Weights of a small transformer language model.
Size: 15 layers, width 256, 2 heads of 128 (1 for keys and values), MLP 704 SwiGLU, vocabulary 2048, 12.3M parameters.
Architecture: RMSNorm before each block, learned positions, untied embeddings, normalized queries and keys.
Each number is 50 + 12 x the weight over its row's rms, rounded and kept within 0 to 99. Layers, rows and columns count from 0. The size before them is the row's rms in percent of the matrix's.

# layer 2 MLP gate, 704x256, rms 0.105, rows 641-674, columns 32-63
090:54 42 34 53 59 35 53 48 62 61 49 27 87 72 46 52 49 54 59 45 40 53 37 60 48 64 60 24 51 62 52 20
091:42 73 46 68 73 53 39 43 84 54 28 41 57 39 70 38 57 45 43 53 65 31 40 57 50 38 66 37 53 44 64 46
080:46 50 32 61 48 60 54 47 44 44 53 56 52 50 70 42 64 51 45 38 39 64 46 40 54 60 57 45 56 50 47 72
097:58 65 50 56 55 54 39 78 37 45 81 35 42 53 52 68 48 62 33 37 38 70 44 48 43 64 38 56 44 50 68 50
095:68 60 42 34 53 47 52 56 50 42 39 64 57 48 63 53 46 38 77 61 49 43 58 66 35 72 41 49 48 39 51 45
092:43 54 57 63 43 32 40 59 41 47 70 49 34 35 58 37 43 42 53 54 31 57 28 50 49 55 47 61 69 51 58 50
102:61 49 46 53 57 53 39 53 28 57 32 50 54 48 50 37 30 67 49 40 59 41 53 33 55 43 72 62 38 44 48 55
100:43 36 58 58 39 64 65 58 67 53 47 67 49 52 66 56 48 47 43 44 49 40 46 50 40 86 43 61 56 65 38 46
092:52 68 47 50 40 40 46 49 48 46 66 28 45 52 56 25 57 52 35 32 59 43 40 52 71 51 57 41 57 55 44 61
101:53 38 58 37 61 62 44 58 39 62 36 45 56 39 54 44 39 56 52 70 41 48 61 49 42 46 73 57 41 68 47 49
104:45 39 56 65 51 42 36 39 23 38 53 44 43 51 60 16 69 75 46 52 47 39 45 36 51 60 49 64 54 51 32 50
091:30 64 46 44 61 33 50 44 30 23 54 45 45 37 52 50 23 17 32 56 50 51 51 68 62 56 43 54 42 52 45 57
102:43 63 38 28 46 57 47 51 53 56 55 40 53 24 61 45 56 64 56 29 52 13 41 26 52 42 31 49 69 43 70 54
109:35 47 45 53 59 60 37 32 32 50 43 66 61 52 39 70 51 47 40 52 49 47 44 61 77 32 46 69 35 70 29 61
099:55 48 31 49 62 50 48 52 83 44 39 48 53 46 51 22 40 60 58 58 37 48 54 50 33 48 39 35 49 32 46 52
110:66 43 49 45 38 51 59 57 51 52 46 66 37 40 42 47 37 55 62 37 64 27 65 32 49 53 34 57 45 68 65 63
101:49 34 35 54 46 47 42 41 28 41 49 34 44 41 33 72 55 38 34 66 54 49 55 70 57 82 57 34 50 44 32 68
103:38 21 46 57 76 56 43 48 39 40 51 57 52 41 70 51 58 39 55 52 53 48 31 43 64 58 60 63 42 47 52 50
099:60 37 53 50 60 76 30 52 43 41 49 38 64 54 38 48 48 58 49 52 51 31 31 62 64 30 52 55 42 37 45 70
119:53 58 62 47 59 39 36 39 48 52 39 48 27 53 63 62 71 65 47 46 38 47 32 24 38 66 57 46 44 45 59 46
107:61 35 55 51 37 87 42 66 57 42 43 44 55 51 30 58 70 51 49 54 51 62 45 71 64 24 54 53 60 75 38 49
099:84 65 49 38 53 41 43 46 71 66 54 41 72 47 49 61 55 45 57 62 41 63 40 30 67 58 51 52 46 60 63 54
098:60 54 38 60 35 39 46 28 42 41 48 52 48 37 40 53 58 51 45 50 50 53 30 51 61 37 57 76 52 43 46 67
107:45 62 48 38 61 59 50 48 44 64 75 47 45 53 37 39 63 45 67 46 45 50 44 43 60 37 41 51 61 38 40 49
104:53 52 73 34 50 53 59 35 56 64 44 46 57 28 50 68 50 38 55 41 47 61 69 58 35 35 68 60 57 52 51 72
117:42 60 37 49 58 61 56 52 28 71 53 39 49 80 68 56 47 47 43 59 60 57 44 22 54 53 40 56 42 48 45 47
112:65 46 37 63 54 62 55 59 51 36 67 46 42 59 64 83 53 46 39 44 47 50 64 75 53 70 45 71 34 58 39 50
115:46 49 63 50 60 31 70 49 48 50 53 46 60 40 44 44 39 50 53 57 24 43 77 46 13 71 43 60 49 50 56 36
104:60 37 46 60 61 60 35 43 40 55 41 42 31 64 58 60 53 50 24 38 48 70 46 65 65 55 39 47 61 45 55 56
105:62 47 51 52 44 44 57 42 53 40 62 55 44 41 50 28 41 48 49 49 34 36 51 54 56 48 50 43 59 70 42 35
095:55 52 53 62 62 52 49 47 46 71 37 51 34 37 42 44 55 36 72 51 70 49 68 46 35 59 51 59 74 62 61 51
093:47 73 40 37 56 55 47 53 52 48 51 43 56 22 34 59 34 39 65 45 69 64 33 31 58 42 39 51 44 48 35 54
101:49 74 65 64 41 51 34 72 45 47 60 45 57 49 70 31 62 47 44 38 56 24 33 48 40 41 59 43 52 46 71 43
101:58 35 47 32 59 43 56 53 26 47 45 22 72 44 54 21 61 51 59 56 23 53 42 48 39 51 52 47 57 42 50 50
# layer 2 MLP up, 704x256, rms 0.103, rows 641-673, columns 32-63
092:38 52 36 51 34 55 53 50 38 35 56 53 40 35 66 46 56 72 64 71 40 57 68 59 57 51 53 28 46 57 48 68
094:52 37 63 51 50 44 54 53 17 53 59 60 29 57 48 40 82 41 48 44 38 44 49 58 25 43 62 57 58 59 49 51
079:56 48 67 40 52 52 51 59 45 49 32 30 34 42 48 64 29 41 48 60 51 38 60 54 49 42 44 41 41 50 56 44
096:45 58 36 46 39 39 32 22 59 58 61 46 42 39 42 51 50 68 49 41 48 48 45 59 43 50 50 57 44 40 32 59
099:53 27 35 60 72 46 56 47 63 38 85 57 50 46 38 59 60 65 45 41 44 75 53 61 64 26 50 61 54 75 60 60
098:68 67 63 53 40 66 53 65 73 43 64 54 61 65 21 80 41 38 53 49 28 42 41 58 31 61 48 68 44 46 41 59
105:55 51 72 35 50 44 53 36 62 62 60 64 64 68 34 53 88 40 51 53 44 58 49 60 54 66 60 39 50 38 39 44
094:47 66 45 59 53 45 51 63 38 40 61 42 61 51 61 60 44 61 42 36 46 75 33 54 43 66 57 59 69 45 42 65
092:57 61 53 35 53 47 39 21 36 54 44 54 46 50 57 48 55 33 44 47 49 69 39 53 42 56 41 50 63 31 13 53
101:44 67 55 55 35 49 55 54 48 74 36 51 53 30 49 45 44 49 46 55 39 43 28 59 43 33 56 65 61 42 48 57
103:52 46 70 62 71 44 41 46 59 49 47 47 36 35 67 30 71 42 56 41 52 42 73 41 37 67 45 44 57 53 38 40
097:56 78 50 52 44 46 58 58 44 50 43 54 44 45 60 54 54 61 26 60 70 44 16 59 44 61 59 40 60 70 40 69
107:51 77 40 66 47 50 62 55 53 44 62 50 78 38 27 55 60 49 45 30 37 54 48 58 65 47 83 58 50 52 77 63
109:44 43 49 32 53 50 35 54 50 35 51 32 25 37 61 44 36 54 57 46 45 53 33 55 51 45 50 50 42 62 49 66
096:65 54 48 60 47 49 59 37 93 63 48 56 39 37 40 54 67 52 51 39 58 40 40 20 38 50 37 52 70 76 63 56
109:40 58 58 47 47 37 58 44 41 76 75 48 52 81 67 62 66 46 39 58 78 35 36 67 42 58 44 63 62 40 54 41
091:41 38 45 51 67 49 57 61 47 31 58 24 38 31 68 50 42 42 53 55 40 67 46 62 57 71 33 60 65 65 51 57
093:20 37 32 35 35 58 47 60 51 39 77 49 69 45 49 48 44 49 44 47 51 61 57 62 55 60 47 63 64 51 58 37
101:51 55 53 56 57 49 62 44 60 53 40 59 34 58 50 61 49 41 52 29 44 40 50 63 73 47 37 55 24 18 50 50
118:56 48 32 47 63 63 52 61 72 55 66 70 50 60 55 44 49 48 40 55 71 39 40 60 63 34 40 73 59 53 51 63
113:32 56 45 51 38 51 44 54 42 55 47 62 60 54 24 46 33 32 58 59 53 44 47 29 63 62 57 67 44 62 60 47
098:51 38 62 53 36 52 46 58 37 40 61 68 66 35 44 35 52 37 78 52 50 41 43 72 50 44 64 52 34 39 52 43
098:50 43 44 56 60 66 53 53 33 31 61 62 68 64 46 36 47 39 71 55 69 30 45 60 58 43 40 49 44 70 45 36
109:38 39 12 48 80 39 61 79 26 51 40 48 53 47 29 57 56 45 36 64 57 40 47 43 51 49 47 58 59 49 45 57
114:31 60 11 34 42 42 27 26 41 60 62 65 62 57 68 41 46 38 62 56 63 23 49 55 63 52 57 44 60 45 57 40
110:38 76 39 51 66 33 67 43 59 53 65 38 46 76 62 52 43 56 73 70 49 52 61 39 64 48 44 55 36 55 54 50
110:50 45 26 52 49 72 65 50 52 61 45 32 46 63 40 57 35 35 56 39 44 62 49 54 43 73 71 58 26 47 34 37
105:71 43 46 50 54 42 64 40 42 38 38 27 39 39 53 46 51 39 41 43 28 60 51 48 30 61 59 30 45 54 45 43
100:57 63 17 31 45 36 63 58 56 58 59 56 79 55 45 50 55 45 61 42 40 62 39 60 64 49 56 48 58 63 49 46
097:51 50 41 52 83 64 50 50 48 59 58 34 65 73 48 38 66 33 56 49 43 58 57 59 50 55 40 37 66 46 59 36
100:70 40 30 52 50 35 49 37 40 61 45 33 28 33 56 46 44 47 48 60 52 49 29 70 46 57 56 37 63 49 49 51
096:59 65 51 65 60 63 39 55 49 58 56 59 72 37 34 53 34 44 63 42 61 44 31 37 47 45 51 43 49 43 37 54
100:58 50 61 42 57 37 37 41 68 47 59 40 40 47 44 49 55 55 43 54 48 41 38 29 45 26 56 26 53 38 65 52
# layer 2 MLP down (transposed), 704x256, rms 0.095, rows 641-673, columns 32-63
094:43 58 55 40 20 61 53 57 29 28 40 59 44 48 54 38 58 56 34 64 78 45 66 28 59 32 36 79 32 32 61 60
092:60 41 50 49 58 54 64 46 28 47 62 67 47 64 36 63 57 56 27 36 45 51 37 50 40 26 38 51 14 52 51 56
080:64 73 66 44 55 59 44 41 46 49 43 38 45 60 28 52 30 46 59 50 84 27 47 53 33 52 26 59 55 55 56 30
093:50 50 44 45 54 60 46 32 52 43 52 49 44 55 57 57 48 56 62 41 67 57 64 54 50 33 49 38 57 56 38 70
100:50 44 52 59 59 47 50 50 36 49 79 44 56 49 17 35 49 61 53 25 56 61 48 59 76 28 56 63 50 58 50 47
103:50 57 35 31 66 66 67 39 69 58 41 45 73 43 50 57 68 47 42 47 35 38 66 46 49 46 43 43 37 29 48 45
099:52 41 33 41 57 62 46 38 71 46 42 49 85 50 51 44 43 27 50 50 49 49 67 42 65 55 78 51 69 42 61 76
098:42 42 28 61 53 40 38 42 41 67 67 53 48 49 64 40 41 55 37 26 39 70 52 61 64 48 52 52 49 38 42 73
093:59 59 63 28 53 60 50 43 44 39 45 62 41 52 55 52 52 47 26 36 59 53 55 70 73 37 39 51 69 62 41 46
100:27 41 37 43 75 31 30 44 54 38 59 50 67 42 45 56 40 56 38 43 34 13 44 59 39 44 49 53 55 51 54 48
110:61 46 39 39 59 49 34 49 44 52 59 46 43 58 55 47 27 48 64 39 45 49 51 49 48 68 71 54 53 57 69 60
098:37 66 44 56 41 63 58 48 46 61 62 55 43 41 42 73 63 42 47 61 48 76 37 50 83 48 64 38 31 48 78 29
109:59 53 52 77 53 57 56 56 53 41 34 61 69 57 44 57 63 64 63 47 61 53 50 57 42 38 48 84 48 56 40 38
111:41 55 67 49 54 71 52 38 43 40 48 72 55 73 70 77 62 53 57 31 49 54 55 55 54 64 32 67 63 48 59 59
102:48 48 74 41 32 43 55 31 14 60 62 53 47 55 63 40 66 59 44 26 61 33 64 49 52 72 67 40 43 34 76 51
101:66 37 59 71 33 32 72 61 29 55 55 55 49 38 64 44 69 49 57 25 26 42 34 55 54 71 31 58 59 34 57 56
097:80 38 41 54 32 30 57 46 26 38 63 44 54 65 67 59 46 69 48 71 39 41 38 61 63 42 54 36 75 60 44 57
098:61 33 59 68 37 56 50 31 42 47 40 38 61 50 40 34 34 49 60 64 45 52 39 57 48 51 56 56 44 38 38 51
103:46 43 53 55 59 51 63 35 59 57 54 63 67 65 64 59 55 64 45 36 54 43 43 42 46 65 64 23 38 50 49 49
110:51 47 48 65 50 43 51 29 32 54 49 43 51 60 59 36 64 47 43 46 49 33 64 44 23 26 55 49 59 29 64 52
106:67 41 49 40 37 51 52 58 70 20 42 45 45 43 62 72 74 66 43 35 47 51 56 71 53 12 51 50 57 56 51 41
100:40 54 45 55 54 62 44 45 47 44 55 61 37 62 37 46 68 57 25 36 48 42 61 75 43 43 47 43 38 46 40 44
107:64 28 50 49 35 47 48 45 62 48 34 59 50 35 42 58 46 59 45 45 30 40 38 28 62 45 26 59 62 56 48 63
111:34 59 32 51 75 56 67 67 31 48 28 50 50 51 56 55 42 57 30 55 37 42 29 33 54 44 51 55 61 77 37 26
103:38 62 34 63 44 45 40 49 41 73 59 25 56 34 37 60 46 29 51 40 64 18 58 44 48 53 68 71 70 60 54 47
105:48 26 36 44 57 40 49 45 54 27 47 53 47 29 38 50 41 56 34 53 42 66 49 61 51 54 50 53 55 49 50 32
106:55 53 58 45 29 58 39 50 49 58 36 56 64 70 35 41 33 65 62 55 59 36 34 29 48 26 32 38 64 61 46 56
104:36 48 46 45 44 74 41 42 50 43 32 37 40 41 57 43 29 55 70 38 45 44 46 56 38 60 57 70 31 40 44 50
102:48 59 46 46 61 39 43 44 78 52 52 35 37 59 61 42 59 61 74 49 30 27 46 77 65 39 53 58 63 58 31 57
106:57 36 46 62 53 46 51 60 50 52 52 41 56 52 68 27 52 47 43 56 49 38 44 51 37 52 40 52 44 61 59 57
100:71 64 40 25 27 48 52 50 58 38 51 58 63 49 42 55 52 50 43 45 42 53 52 44 42 41 53 56 54 43 45 55
085:49 61 55 61 42 47 39 54 49 41 31 45 58 48 47 63 62 62 36 54 45 50 23 38 38 35 49 46 34 63 46 46
103:44 39 46 46 29 55 43 58 23 65 36 36 43 39 59 66 71 39 45 33 62 42 49 33 43 46 32 64 43 44 52 62